config.toml
n_layer = 10
d_model = 384
n_head = 3
n_kv_head = 3
head_dim = 128
d_mlp = 1024
vocab_size = 32000
activation = "squared_reglu"
norm = "rmsnorm"
norm_place = "pre"
norm_eps = 1e-06
positions = "rope"
rope_base = 10000.0
rope_fraction = 1.0
qk_norm = true
attn_scale = 0.0884
bias = "none"
tie_embeddings = false
parallel_block = false
extras = ["some layers without positions", "local attention windows", "value embeddings", "learned residual scales", "capped logits"]
init = "normal"
init_std_qkv = 0.035
init_std_o = 0.0
init_std_up = 0.035
init_std_down = 0.0
optimizer = "muon_variant"
lr = 0.0067
lr_mult_down = 2.0
beta1 = 0.9
lr_head = 0.00717
grad_clip = 0.5
warmup_steps = 0
schedule = "wsd"
decay_fraction = 0.764
decay_shape = "linear"
final_lr_fraction = 0.1
batch_tokens = 65536
seq_len = 1024
doc_mask = true
train_tokens = 591800000
steps = 9031
dataset = "wikipedia_en"
Each number is 128 + 32 x the weight over its row's rms, rounded and kept within 0 to 255. Layers, rows and columns count from 0. Numbers have three digits each. The size before them is the row's rms in percent of the matrix's.

# layer 7 MLP gate, 1024x384, rms 0.099, rows 806-842, columns 0-127
099:083132126073119144064127108133161140118098186104163185134151179043093113133104102174121124101088086106146129219081137087140137140081156136175147115125185121128181135149132070124123132111142155118108101098095142085088140152121115211133118143086109100131151088128122119134138097165176129146160122070116127068108171116222045124070108140214154127144063151143133149111099177165064143197155
099:136104112076167071147171153143152145180148106154124150052155168144098126162125133130092146115130131146199139158147127123114148110104187084119114202120192162130139153147154082108095090209103092129150187120157112169129110113088172126138129087114092130140200129162107138143188083180137117141194116173119173165095157114136119129147099125125184130111155118109156075111094144107218191115125
100:108138121207157150164149120091093071116103096092082179033077132143134106117103150092170125127109112078207176135149137142098142090107090107135111074138143117141133117154153175180163088087161179140117163142142119113095131136138107134127140099128152168089108178138073140157115065093182113153102135164067170194117169138134103093081140159110147179140074088122148182133093137104189129202071
096:139137115090152070149164129063163152098104072117151110165060134087155133121127147113067133098093176153092167116168143171122175143120133130086134134154075099017147079171155140121148137104092098108121101135148143116105119073139160150151117123142139121111202132130108146148080087149167131175083122186163114117114123145132137122142099183142112092046137121133164104138105162070155179101140
112:172107137099160129123139122073171149176113131060082135137141162126113133026121142174061108123084116057085129101100172114176119140116121139175108182092112152119137065127095155141186054135151080132158039119145196100139141129148129131129101175137132190098088194171184122116159071148130118104059076109093139132132126137174128205137139122091158184122117157098078124201123077121114086111179
102:135126167082142135085116175003083115119142123074081162144137113144091127185106130112066112123115152146154179145124140048132123124134175174136093149097114096106135065111188189181075139147098137082104061121120107154092136071098179069102143083089055182030136137135115149120103156173140120160136123122127145123080110132164138156110133159103158144128164142131154136103132138144153106150131
102:141176058124140080135126113086165190111111071075090157069106090055153161177109116117129136149141120109108133193140110107167097132165119172138163083137111132094139067165130108183156156127140128146122145123132122112075168132099147091200130153045184150170118150059154159112113131099156105154124143136125154073106142125169104112123162152121050159137091108179094177072083117097156098117176
096:059128132114132156168149159109095130095097127095147135089093144106103081112137157123116158130133123129177150119079130119135131115086146132166122150082128106142140160109167111159106138111114186079170151083157179097132106171161176125159117104109126104147111160103119094130086056096095107059082131135101127117141122122093161164182142114134076133128105144139115147169142153097113139139179
093:177071142159136141149120123156165123129162082159078134086097057160125156107133117120096117119110096079105069173179130128154141108159172135086156163162117065083084087201120141137144124130099140145145119132054210115149145139196102041130138140094188125121140124136084057143157140147164157111120117131054146120164134174137124140108136118104117105140170122187197120109122085128146135111139
101:138122132087153148077107132172165159090140172112076157152111083123093104123101114102141144142092146148101091138138120086148131112112110164127121111121112142111090136107106095132086157135149130124157189138090155178129154138067141124116109169157123156166079117107093145072188135164168190102085126147090124183153119086121179045120185112096047119153125147115066118102116060099112130221111
092:119183129136077170171119209171115109148127084104123182141122145177127097211131125127066211134112098149164174161135167141128109157154129119087216076165089170160098089172133075095122115106125160172126154100149147120127169165169130139163120153074133178119185149116150140126127107093079167155105121106214184089094131133167097132151236107102141186185141098129115135191160196155136119107125
095:103182153187114146160126163126183125157099158174153153081166101147121207112168149145086165124093157176096079147110085141153163091116129137105115157111093093145163149114180151110142158147114166134135170108090079109070120157088123149132152131100104123060128109102151157061175071128129138122152087149112159089184137069160171103140128176108109115118146156167094174158090162084143176101142
111:115115123095113171109136143144166224118170116149133162188147145126144155124163131102147123081149077108108117145132137177093098134198143105120161113088148161165118174147130144142185085165127081156102134091086118151091133079076176183158145114184094114085152167122095118119110124118132144158125075132114112136136115098088149074112113154114057094114104086145134124117155107113099140122170
106:111143127097155110132104130068131187115119078150115159125061120094148120171117140098112095160144104151128106178154166158121109122154118178152211138122135073134140160140154119159103155143089166122081133107145150152130137131134129136101148148107143156123100092116112078182171152079137145077128109081061163121103148204124135169118164134141129089143156138150092086125081128107174123170089
099:119095159118109196164159121165082178119137112102075137130094101119113095186119123134125129141180125108116120095131171130087075141130124137098091112111075111159100125059123159119097177112178156117130159143192180146097121104153095131104079100244157143130136121129110159192144081121143054182161101112172155090119088173111115117082165153108064121083189137134126131128108108114155149187076
092:166197143122168174110129079142170152141151153164094186179168174084139114153113191148118136139136130108156156085108149086074143093086064091140111102122088139162135132088088111194114112114107161119127158073147090116086133122133137196149125105157128163114150118111150205184150047170073121143152149098125079110087064096161105142137198064146103092091123126157154142115154132119131160160160
094:140037182182144189160064154091098096180106088115123130189142117129127168137126147160166132156113160130095135131141130141146127170157118135124097101105064130110104144161073158094138115121161115142086152106142129128155161135154184184116064051163096060097180115102110164172189132089157157125154121171129165128164137149113117075174110118207164146106119139076140134152137091157061089185115
104:127117131146110130159147087088137121157171070108167147160097107176103108166133125131105121135119161157126129162129077085100107129116086158136147116156056100102119084134222106095105101113089170177101131108170093158105134163139093112082116137097108122136150141119102153137128206081217072128113110189151191076074148174124144119119137125119132091092140122122150073073157152123142119085200
104:130119131077086086152143153145124178191175140100089107112169108102163134144145113120131193100096121074109077166102099165087148159140172131113147115109146103121130161151124103102123115146154153079129126096150160152176142188122146147177160126094089105179195124132147110098166140085065023092083106123106124133123126142120117129158120175149092107119120143092095136053129130122098163085127
098:117177128155121086137114121172154166165105102146156180126140082134077115129090167071111155142121169135125114118171096130184138164167168129106149192146138147094108071067127142137170132129157062153152126148167126195157124093142116165064158081116153124172168124157070120096141119178101120149105136168160174138094100143077154203157128100114123128051112133159143109043162104087078113117066
098:096106100157086096091108125128105080110145138125126107197108144141127127083172121121120116140107170144196155088099133072167164118109089099131154107127076158125114063179150132094150142137146134107148099154156111137115121141139158091134128187188112162151092135112133066098081110038157112127151114105123122083119154120160118033105122117145154125112158180117111123168114107100147175133154
093:117137139097122103127121143124076125175092169135121154133126165152090128142111141118155115099128092082084134104173178131127130144065099113097150104145116141151120125135126125129168109151099121150060165115141120136060142118197090152180127095097133154084138099119136105127143163163167155212167136076078153100125102164193180071158100119145103105151127130205070082131156154182129171097170
103:167156135162143100152171070122120153121139163067174119098104074111105227200083134148169103097183113137105116115143152151114133140110113188136123139112096116156101151115102114190141155127117133102158145157114125148078112137143118204109129169097119062097121073224157053123134121132121120104142109141157140101089121076102100126104136107134135138149163066136122139083120124139195132142117
107:111129126164101112163145092133136125145112113119115127117152167128194118172119099183069163110080137092161175149108128136084142114056167120102138141129136098173119121076088087208149114122130118151095114106154166134137125182076121151172135136120204072197144061107130149091200087100114069106105106146146147124144118147124098105125122150109153100119122123102176160112111120094114122095209
105:120126142101153139125153118099121131068092159075155136110169165089147113112132113182153115162095126138079112140154085136099225138076108163136142169050075151142169093141132130137127127129131117145083122163088134096162121184127112139124056117149198190047096068101166108166094114173087104097185119164130094114128159173120177142098096090094099092173142168152159170113106133067099175155073
106:163114114089132143109176145149183130170114128098108138092140137075086169193070163166153164111202148134144151140094158171065129080168091077176104106122082135073104196175150115160156148124170050129139123130146169176167180160132142112148117114096116142097102114099152180080132150166091096112169129132141157123115099141150096148046107180149128095109114163056129188100056164107118093167135
102:140171160076109143149131137116097140134102116090077124110193089122066172107081134120177159088149121169084149128165098114081124102148159122154079108149076129129113056116140153158132149084167143134110181126175127110146124126120085058093149185167224131156136123138150150135121092102095052113150078128107090102048080123171123132098180172137122124141102177087154182125072159109137156113127
087:118156149107174117103129145188123179144130118123142113138119176117152131109085134138107100115098181122115116162123073184108141076111119122100139193173177129194096087139121136107079178122172105135086185142102115121097148143065140098087062154127099122128132107110082111124161052110145126108114114144053128151152142156120140029110128173081116123129171147132112089113126156132167125183141
108:154137180096084169153132175168112148172088103117169168154151132114105145138126118157103179108140143098121049162172087113139117112175128127106105114105148107138187146172108112156130165158087157110206146092182142162169140130073177109140193123117145087126148121127098122108153161156099042157118092109077101116133108138113095122139166114153084123098105105143050116102164082110130149131134
097:127137035132155145083113108082145162091125126175118112128108130115131150168050167126117117158129159152112128126095137134157102088096128181108110115133085097114162117144107124164125149115132118171128083167124118121050173124103081142115100124153119115104074142119126134091123139106153073105133148077153148143149128148153127153187132159224087098149137098179145141108083193112111188156112
096:102128134148154115124137156163134158099091122128098142160141167169129164143081083199084134093171186114118172155116138129114129184120150072134150070167136124198119124113202082130132144111075154118086143121127105152145151120156164101133125080082122040157117126142089149144187133146160161050171161097108091151085108079117126130043100124146113116166142077060101172137083106156118111146152
083:145145158102115075078113170081112198177207150102140095133163131157177083158126157075197138061129132120133164145124141146157072138129158048191136120147156115127147125175114101124151180137089161156155126165086136093046088133115054166113091143127133145154139145081138147128127115123145097092133115072123158176181190147155124157125035128152124138122174118093138133205124123228110158114126
113:156091149189126081092170132084091106200148112120182191165094160122175104136189081127100126157097175045098155078071058073105124115142156133082147140142105164162159005105164142153107115090161141118094141137153128117126140125063124091118134118162122112134112108158136153068109137118081109121178125146171091159121077102122125047125123138118148139167144147110134093171135147121102147138106
105:101158124114134093098159080160148111122156184112103150106149096084116100114169075088103122115095171138142096090187050086078124151109110099205113096101130124158172133101069080149066131116167114108157139141116125121093139125113154111139049119104108091087152084145114162083121137094113106163100154098142109063072089132128078137093109125172136092139131128115140131104152137090066133164074
089:163185085149112106095140143102151123071140149094099115111117131135151123105176129147116155137119111096098151128156115137123226102104096096147162106139070136124171173158143135116129184101140176094081176088145128098127126185117187089116112130096100144095114101096156151092119173156070164176147081142101170155139103148198114143107112129124109122180145090134113212127182136141071054146134
083:185113137138188161132109191147102144118151120075129115226180178131116077101072093123155142093088142152096157159110101117115072184083125096042103165152135134171107155140073161096118157141148117065107076106108097132072128072104111186163107115101124095164140155122113079139115125096066110161121188113179153072122070133101075135192097172150147140118085127159126090092112126089146135100110
111:164134140121154084082085130128152075094127138159091133173105199127104088120094067100109140181123124154123179128136085087151111173122127147092128155164112119143115140125102163112142125154179118169069111104168149134124211099088128153101099097148137077106121182172154102101120114176124106148065117119116105087128105185152082078076135087115133137121171125037146040136121163102157142113137
# layer 7 MLP up, 1024x384, rms 0.0939, rows 806-841, columns 0-127
098:105140079141114170112137113162136079084168083176105165152095152121128166106149072136145153138163138120069168145130113208107147084152147165104134166137179120133114154067126151181132147089122125167120134155131066140124116109078155136134185137103130052103101092114188121088173135074119131130113188135172121140091098111126140129169157121198129115084174156111167217154092121108160099131111
097:175100142134112134114123109150112125155091160155136151107116145097084118141141147134139127191143107100154130190160142173146136162088149111169116091088149129167134136111136085153146158133185127126109124156121078137091099124100191179085189164164115086187110157149147201126174110128143146140141129151083120088105174126104121181106073088230144172231186119109090159135124141073111144213129
106:114145163131134150150159108148119152151134111127129136121103099122121124121138155072153107164084077135122152082132180177118169095133158096130114174130088135182111126129109114185125076060125146103130180105099149115112121158133083161163172117145186186162096155145098140194161107132124116200122131111088108175073120116104099130172094162138153166107112111127180168119106118097109096123124
093:129127128129133111113107152125128110183117113155126054106207128132098122120075144152179086118181133121154043100130124194164090128125135155168130127136100187149111157126109124123143161062128123144172194127136131197155175130137137115137118125130117112139185156129134114132196188064041123088127148117132142134052119091079141151080167098126076082143157184098125125150138121155101083130163
114:189108136089141090143100120124118142079155153171151124090130152194086095197133090201150164139136149210166090150149129115090126080101120122141186108139110085124166162195173149132133136127118139207120107153135098106123106126152139100086158117174121122100167124145106128179107162116200135124181125132120118141191152113117152112091096104133134140164120111155170119109091143168202141131138
103:117103095119067116179045154173147097224160130139094115119132173162142157093109138116185176143164146105088095135139116201190142112109096141134093135097108138134179126111081111166129170062134143183141155090138117119155108085141108144142130120122148151126126118172152097129151123108152154113155140127158136124180143145125121169123116206167149122076116101136124126112163069138071049160113
098:091142209122145113140142066133166127076101126201156101145115147150129122188157151128121085105127161086120091148118132182150182122145153133091113075150106111134182178137139115123150139076141127121109096151127147115147138147042092135116104112133164085164096060090125131060191117124133140127160047126144118047130122148116105146087155108128068143081077155161141120110095120147141139088123
097:123143192088110202129128138114075095187126129124155081143130139171173147143099149130125079144085056178181122101171084096106139100147051132114098134094146156063153119100139154123099096101154145189066150165081147141131126104155114167092138078131158139134154087106138108112126166093119134165087131078104153134080185124131105117086164135177174127162115144100129166104114129092150154131105
087:124136077134058129169185157110098120142062117126111085117124165073106090192145111139109147135062104132108136156117159166086144118148139079137176121133168156164133147176071138080185148110125165181117161084130174106176139146153096127063112099120112093177129145096106122133142113100159133123130107112117137112185129116129158063177105117159064109122125158109159121180090090051124164139132
108:078121088180075113095152121130120152129107159104129145117124179159151113116130152160115097157098091124122111096180146116180148110146196119096104170172168144148170179166162100082161128082136167134141188182142184098100148134105121060191134128099083123133139115169156114151138155147121106102148153044169135124129094060111102127109084184179156135055095086086091173093154197103119124167094
092:105138162094110112145135169112082089085141099095146161189108163131103129130143083132159156129153126089149154143101165182145118140160141068202171077148078162096090133137087129115165095104200149157189106150181112076152104086112131145121128124125126151139110138091197168127082175143092105150087110149162137101148131100203149121136127146100131165161138119109074148113166142168136155132091
101:166107123145181106168141161166148094148118130075121140064081139092099138127087097079112102135127154139102147111122092149161047140151077149156132079096115160099161079102099159062153126129143099123153153095115136120127131091114129132123132139157145108134095125205143081172135067171134140149144201140182143074114158101175159068163119098095126124134071136109092091130143127130124152125070
105:106097158096095146070145045145065180102181107061124145141101146173150184109083122067142144105136098123074155129175083099201106147120093130125074126159116124129088084093107138097187140117057112171110113134096094135081116111096133088096089153161130108084154131132135177136139148095125139143106168141102091107162122122135157139140118138129136073123111167165163147181164088134114154086144
105:139132182106124086119076160039141110129102142065175143105154099056098148149169151114150154159110151076118102159088185090083098129088166101108131123113173044036148118109133128059159132097126126105096125109113134142170168109194070139177146161099143120085133152102076106135126185146134124140143118218097159108073090130153146104073172097130135141160133126169152113160184146164125145143190
094:069199160168080175130143142109153104123142144124127151106108138169092145136147059108145188142150102108107166201141093126172165113121140152065118099156093202123133131205132163113099098122124184138116122082139185144115133166116161153110131162074163167117172104142154139122083228112137126137138106110126186153162121214181112122139104169123149065119181145140141127144099086137081109152061
090:128109173157115128215162145097121139123057074145117114094111105143087110146104135150221089199099151105121126169125145084175149114056149104135123124132202180135171146176115093100102178183097138113121104102115150100170144113144128125102142139170139151104095147163082144215116151127151110129108181125123083122133107118145092084116102133194133145151132122101144134143154142084150129106080
097:137103099153158148161123088122112124145084125162120067093142127124129151101117085109161064135114124132115148175080106087105134128118084145165109154121123124112155158157054100172111170123162106109117133115139176154076148137132143137153068101149137131113173054089136132126067131111098115137145153187111179124160154126210127105114101153110147120085174124096166124166114113177083144102080
101:100133142104135140153185160138177145136103166127084184132189135142074069129145124083144117092103069138167086134154111060136157191146143093109122102140158086151088122122139136118122135131120119095093177091095086118144164123111173175121163155143124099134078108137147078135107110147207152167084122104103138117137178163110102090147131082132112146151143094112116069125125126102129143128117
098:157111106166115087133184128177158166136156136094170066124188038107176160157151101090126098082146096156124121174116139102108090158129122120183132112113137158120184144157116160150120154147104137114129142072171136089150129140143125163186090095110160136122176146137170121139165201161128142096131138148127152182123177101127182147132124152136095126182110182122114112117140136127118152126142
099:081167132201140126175113151129081124168145159124151155164085076115108084100079108130162167120143107168115139122126110127168121123144072110139129142125161076126160071084092124166140122115103112165142105127140175219130138154108135145107125147146148152110159098129104157135127127068102149116185195141168109105086109134078120163131149105135147113045115120167124175105126125096105134107086
101:147075082143123176154085186134153171121188118119169111129101095112133179127144210150118090164108137080093190148143162056117122125107137156170149107104063122163117184114167114132078138194133145079144200111112097082136105133147149192139151133137141165104079128082093122141161138113073082123165053110142094121105116082136186158142112099136085107123066097130140105099159105112087112128106
092:094124165106150162143114101132153134159129126066109143122197084190117133124097110119139093094118155113119189061123099144157127187178139068120133089180145111156202135082105145092160081191149133147152097142102133139088138065150097122096119110100120122123143107125077139063106150141160148115104090169136158140122140101082162084070129134109124134127122126115113084112078117069157141173106
107:076166124118090132210135111126115153115083131141130137173083082109113165115145143131109136173168129083123083137160124149113155147137092083110071125086119099171166119156146199166145176099107106184120168174191161138139128118133146084146149146155178133147146148101177164196134157134134089116155121134148135167140140089143056091135141189075113165113137131121126111134096099097072140115120
097:134118103082141125125151167127153106173141109133192085137147073135163168136098114127079107053174134162084123059096152148112148129139102092187163148180117151104065134152171162124167139125115161075182133098118119172145111105196120089143146133106120163099152170108083115112125164178166144094108088110130138100084136061146112189217132152095127152119120103152098106078164149075151159114142
098:144136105119101156081157132175087165095094099103134139134133165077104175095103103101109140099115137115061091078121101163106154161156138132108099147104165098154181153128146084122111111096139102186121174061088184168148093127132072124082110103112207101132131143082087155149104051201170114163151116104127143132180147119106158083118075143102193125142132136172081111144168079118064170159111
112:062137119157103115152150094112155117108102125136142149151137121079141127117116108166115129125139126082112109109181141145167057165104164184129134228126120071177144145139156111123137170080096132148103136145102046134110108118171096193204132160120115149116179125158070192107179133101130167131132119101111145093113095157085109116132191143080127179152166131124149159121160122140135173108159
102:108125116061120112112125168208166154164151112043147124066129119172147131207158173121158115143104139127114075113154124120172131128163147123118099115144148121147063148132159116100137113187144120124081145117187177043153129169101165104228124092116159139121143121119143154117077125154164117123114183127122104154089141134077127128177119133119116121104116118083115118129124147089102120152132
090:087157162187129097116125143137141086166129093168148085119145148182138126151149160122180086117126087136112129100148146151145131122077109158175152134094159156212086170156107083161124086202126173129131123088229104145101104104155135126048131136123123120150144205126131080122095158133159137141157140105123108137150147104125186168106180096160118087124112120132102117090179171132125097138105
106:112151141122158112060116110156107167102113122107131088078092101155080121143104147131188084128106136175129076136089151151093139125100148106177107159165090130097158128077121110082152114126143126154083118149116095152086079175112086146101029094134121144135148165144146158193119073130133172111147145128139171089105132134139168090145141087115148139111148151125152136119059121158159105118126
097:117087011144137142134131137116115192134130095098141078171127129166114103084163116117149119131122125180102144117068119152145140141112113154116114107102127108109162117182141127183189115122129120136121078188105069157121203121126108151089086131162141129149128139157052171148161128147131110121075183094128107128152088116123099084167153158152123145137065147087186085081143136123183162081065
093:150178140127117174098152168135054189139110155168120080194087121073155134115112175175090108148146111096199117120128147130094153108107110136155102128143139102160148190096153139148122094128134097142088117127146113124130139138093042106113160076126132131112136143146113088160102131095163113209022134152151084133096157168123125127163107192212107138122119133126166116134145164139107131089115
084:182170133130110146111125087110156157115160121113132136059025135167143102136114167162107115185153118095116130072134152174155136109155133137151150172144176189108123040130187158117127144145166137151134155145097170161125133096119140074106140061166138124140076107150162126148134149117115155123133113149144053128115119155140114103106110084155126197121086109144198163146135144097128152085152
106:175164138094080133116100134179153133145072093150090163174157153121122142128086139097134103149120135142123120145113145138095134104204119110096138157129161179090135116125045135132155139082083139145126134142133094058112127131066144155119159101146095126090107121150092129141125143137134104061112086116141193160112115152122120083139138123183212093119127070115148113139120164107167182182141
104:112148127102115148152125151134172132127126088109154125080122234132111144138155203104114137125133074065130169124066125110165201177147127123077151156081096116153148149119147134133151157064086148157163103080071098124102166116186149136077188102086116141128108066103093084152099107108147158160110108100073136119110152158160158076169101142123131168095136097137149191096048107118108129100171
096:138149137193138138120190138100147168101149148121093170121118185122133093111146070143165147136103105129082150107136130141125125131143135110153152108116028145145188163127122122128115165122155172089093183061145108141156104199145149086104119140138097107074125094104092113144134165164057109221134104120147124141206074100190084170082110136123167119099141114133123126130152110132081128120124
092:101128096104171139122144093129151167139145126145114172064180122083157127144163140076108059109174093160181037123119102096092158090138134110116088132139157083104147104112136101135123084112116159111185136195170089109072114132164091147107061195160111157080136134122090076167123171138145147067163112098046115116107135116114131169133157147101181093106186099125068141141090138110135127131153
# layer 7 MLP down (transposed), 1024x384, rms 0.102, rows 806-841, columns 0-127
089:149134091096094156163149099167143110090155075150063162117132154163139118143109098166103117114152152149190147143105125113111179069128145202155120084071114136131123161107213156078053093144147113138105118167125144181095088112065157148112163181184151159131162160166172149157076163126154114166084088088140110149123118127067081110140111166084162070175180087103118137139161155149155139095152
098:156063152148083099156114123159121125065104117168136150176142155147061127090089150118161111154126126106141151167116150134153100136109144071129056104149135112184197146137125086155129136127149104185144106104114157109119088128143156167097166115132121129158109124109140128131150071112073189135079146134108114130157189129137136193175061106152126090192153067136103154104115104171177111142138
098:178081110088083121127188072150115139107075107116180116117112161069137153171118097134137124052181075124130120103110122134129128106104130111126147086140124146151133142087124121118108077104191071092033163123158140037145088128156080136094166133210117162160129124114148116143119172118134078169124115114159136179121132166160133206086097114113131107103090115161115164113102116085097097113154
097:087101152109071131144160111133143127134141109154122095135129164187143105093098089178097118115042043172110105102150100072129110099131094194170164136099196138167095161187193241124168131105137124145070147166131146131122143102204113104146158090105148126137171097160093132064123084100177132098100175107120124120172123131144112136117190102072115199165158154099077111122092076147116119159151
110:149073131102184132106131127150103145131162121104179165109118163127123185131187089137101140132130122176146088172114127108157106096096148170155067061108129097125114139146166098182152095164111170037118151110127059136158147114059112130166152112157070119141112087114147126087091124137168102156185135128146157151152076093177102094181149154124140158171131147084132059085103170122102209116081
102:104195205109138116101197116134111115132109120115098119101107090155125096156143099159111140128178151152208166146154117155126072156134086095061166102134140079128136140112118040131144138130134133131061136126070127085143138134092126084114176108053195085137104119131139111077113153129107126125123157149142100121141162187067072145132130105137201116147113116137128196121093111140060096129114
103:171148123156132082140128173125151158108156110125142171126158099126129118093109079070097149078217078130034113139133103119094129161153134084208046071128117075098154182131132102149118132160070175138079132103102135169086196157078171158153139172188143125126100083143157121114072138176181143089137144070151113112112132136140138149126129187151189134177124145147069177131099073136157107072131
100:151104112145028114115116123127105158134144096122135068152160143152090131149055131143128102137202079137126185150189085092112154125121080173072109093145125138158141129145227149109153163102160075154094092159084093128110159066083145071134181111137136151175179140138116088149150185116184085141125117171166097152143139123146104104112123094124090216110122084042170144140107141132066125102121
095:135151170115134117092137100164133173122119125140117124164104130152071127094162160100124114175123097089072145157157140141137135099127162176098127170140146117111086186107105108132162159152140121142138124136051132087167121139108129060147141079067183128185178073210151132092146145138178141154079102136131177104193124134138196084148142125148111114102118183145177119116072107147141126133164
089:108115141123086130157085093144149116196172155099107118077097110135139179104169107129154173113100144178062127188129119107148131127124153109119151053093142184110055026139130126125164125142130125093121161108105119109131169111057125131159148134144123116138118112093099100115146132094185145135063091149141109062149088175139183111144151106069065085107179113110098138162192102183106119136151
092:124130093100157156151125085138153165087132095095161127114070152124163062167136096130159181124141139143125116128075131130150139128141111134093150163148086226098123102103091144081124051106107110134125146136208126108130155147155100145148082154161114127108103173111096157129137137081147121088194076139172107049081152124059124164121195185131190161157139152108113112115151145140155102181156
100:067104113137168084147116097124153057163165082115093168067101125099081124142140151076125113165098083189102078132119107163159139121091117166124094202160136138090127129150088150120106154075159056185109079117098182103103116108140096103044092145168113119158098107123176113097111124141177183112183127109082077134196118114116131120131125148104134088137117144139117158118113147107163116151137
108:104118163116134139128115134072111103102070108112146121146170108171142159107159130082091107102132132074129073069150149103114127097140172112127187125128146104058091109137129120116134164088116188176168136148159063168123143125156087064078107184133095158138077147051123140147163071181207142069149153111147128160145144081175078083139177134150151140123099087176133098140132123105092154159116
105:177135114100108019129126112123094143158123057084140152101195091084112109151135163168116076072144114137097114153167138139158128125112180162146161097150160160115102129120160120164087153113189109143107133166179110130183155139122105138178168152083191109101139194129125111124127095156087086122140124147128141089120079153115080093125169150094160093140167150142103139062123107103155171111110
093:124176126045109090147137146107115091125146148084054158147178120137106140075143141100160133099194152163134122064143121148140148169151163117128112106109128131131162076080112151161064117106151140127064072156104073095140133077085171113129089097155144127176155091079104161140213119116117131102058080119205110134127106168121146133109129103123109200113102125113132164122131092143143096150130
098:106107062101158087157147145141143172135141121050191129094100190103148140135112147120102146099210067138119058120145165178135090144071134131085100146139110176098161168135163130156189115126142066164163050172181115074161163184076138131134123164155167114143107206084131085109090142077214097117135056163115149078100171126121122103105132203135125180136117119169092210105121148113128116126055
101:071132078149108117170148147118134105154126111063149138181080110105162078104101108119099163148112173123115195154162101132108116169130131115189168146110092192131093140119215105188150116128089140079124147122156129177116097113198142111082106152069146166165138113142065117107142129139126128157111113126147163172162143143078146160078148133166159130116121125110139159140205104139130066160139
107:142139117156108131161171120142098144141119123126115175139132163156118122121156119139125144115100084125149059089141204179206077068115141127164128033126117113078095155165126123125178070129124123083070208134092132124120092172104183131128102142098155110147116156138149116146151137078095121112138181136126133140117169125141183125180109158123113164171154122134127158141144158119142150172114
095:123175067113102129194151129137119095152129123123146101121148153140139119155099174109078134168138096140082159152106184104129141169116157178106166147108134134131148123121089117142140106122149087105143075088167125067135158086101071143129130127116129082120190118144085134128143106161182104152115116110115117074084093081199128104113115198121126106072179155098114143089136093161097152052120
096:105177106147152178101112091137132089139092151046154119146163112162152141120104088112113153091104113109148159121131127122125091091144063097149134111143138091065185138130089131098094171167141138123130110162117123116173119129163171135154138111151077175205120112139134124098161117121133134117153148124130090107123065143140158139104105095145164184141090101209097159159149120129145163122079
099:192103124112140132144175131119185115143183076107163174111165145159135141117160175064151123145138156115131149130159159143126119161095129162171124177171131079089097189152070134118138096112193166100106089150182182078172136134146132125130162115121118162108161155106069122118080135123167117115100101153107171194164114130144133177107107070124126148129141150084137068118168194077154130158143
096:132100121078104052179099178112081080120173149105189112078090122115162167158137183097098141087135154098106134151148112130125196143089126113179139123129030129103116106168116115126072153133085049176089143091130154193073135137135074093167162070078132094134151109078103176135109096136128127127099199155100103120133108124125092114092173097147113089160132104142104136164155090086092096105123
102:111117123111135121117139202097112136136075122127166129119179178162114096114152121112103094077150144116087103127145133115106143167116171163134102110120146143108122157080096141162154082062192135141125151153114120148144104148116195138103154100112117119160082129091147067102111084150117128149131143104109191176169119152144105186203147167208137143181076077090111122135125120186120091146090
089:142085169129113158125162115154134127152116154126093101114076079089093096108155170120133074098164135172137183092088149060123165105130163094197097103150133169110109145117098170120087111139123173107119095156117137205123140104124120147144125123130054197121119134149098134125131128168097183089127071131108141137121089097171069071139147176153122138102134153128098073146142137095121136129112
101:137096157190122144193129107102106153100111136140093109186083125132165158117147085141121135174130068070097167173160096156160155120151124124052119108084087116099116141149110115128093094164063109130128131157148124065103116153177070073146140122155067144081093125101094091113114050124135153143143104131058083097191121140109087159150164172093166135117134129125120146075169142076114118191132
107:162179098143163111107157129212123125135062134141131155108100080093180128121172180202150130147115159083119087105097142134085153099137164089149087156160163112175094164156134122160133111098109151137188081095073115122107054101145137112143135051082136128144128084105139149165106138152083127072139132142147106085134140119158148109164156130060145131145108095100112161156100113090096171157163
100:093131100120132156135153135084128120166085116148089118181146175101108143099086139128094135162141112131061158118131160091054147095161088157151089126170065150139143119147131122125139212148114108155158148126186159127217128137185135117179113143111084122158129138160104121157093086116065109149090111125192206110077096128106137097139139112123133096112120068164130144124127142131137109137126
096:144146114196055107108113159079197141138071169146169106134137097089096088106161188177147096109175113146084090189114167157176113143110167136118175076131102145112136153139091117122150118135089134121158093073105096106115134157083083090122167100167087161143134165116114144139122146111099119124111203144138114165117080114186168194124134142179105100148121097147110133143184127071126114096113
099:116161159146165105134145123112106157137135192128155143073107093078165157075159177105113016142149174103169131060116148123137128096121075082106070165103113123183103109059135065139084157107107143152146074170119148114128119051117126097094159152142168136085141092102097137114083110143127177137153144170162067096102174115094060142127143128120155095125113136155127101160108150131136133122095
096:179118149091127151163158128126089123128157096148142101126114070125104148119189145108144118090122175165127115147156137153116105132164142116161112203140125134155092146145144153157089078144117111143145070139082091118170129122178121120152165124067128124108125104079105114099154089120095137129166134085101125131124170086125181166103139193138171105145116132135082091205153130139176123109092
096:160130145132139158111109153108029124176127189131156146152144063104135158158144125072070105162140158143182102120100170150150128067149120083092133106130140118143165160109132152145151126074101126157166111130067156165102102131167120112106119135120143167136123155187097117153080083162150083123109103101108083110152121134129152128187118107137132132084199143144142124148115141142069110178097
089:142116146203172123135153155200084110129123144096086170092120132109068122094204181128193143108151149117101134130111144142148188079145162077098112136132114156112093127134128122129136167147084122175171097165163155169153132144166154116133142175127096169139103147166153171200118085076143172158091115114137146129143100142121148075107106096100139071129112138117139166143250139083123123127117
105:119156098128133125123154125078155175137161154157096150117150150110177119154124183122141158111146074192140156185114086130148132161120138152081108066100087111047080107126146126072148133147070143193113098135166138098133144158082169139117164129088096137129078118131082106133112136097074040113139159103087132120138115147099155123149147122111150059101136097085113136114138157101107165212159
100:151140131097143161119129129140132152085128093121165135170140084139147176105116191124115065154151115149125116154080220146106089127123140121100082154102169127117111126132147124141105100101139068145130129183099176175098124126024126164214140177155150073143136127105162118194108140134142198093124101149181137099112103074151125115154090085136132150122110097099142134107166115192166115122112
095:094139083118093153163161183095116098193171140118079105121122117141162105149145141132194089178101087141177089133132084102126153147162160166161194104114206172149120104116113097115130144142101161125118150107182152146182093138150128134105163121142088100068177154168159139089160137129141117091136146130125124142117155130187179123119186128149109099068162152138151118197108168114099163072103
093:121153154172116119107123154105099117153088147144139109129111098123073134130159126068153194095092105121093172096160121137179143108187122093130104114144066113140128116128117113152149147084144124180116164089120123140109146171158161118193106106089149119127065125185155106163076091092168072147156080105166131124150181125167150120105138072094055142127151122178148124110102155146159187104121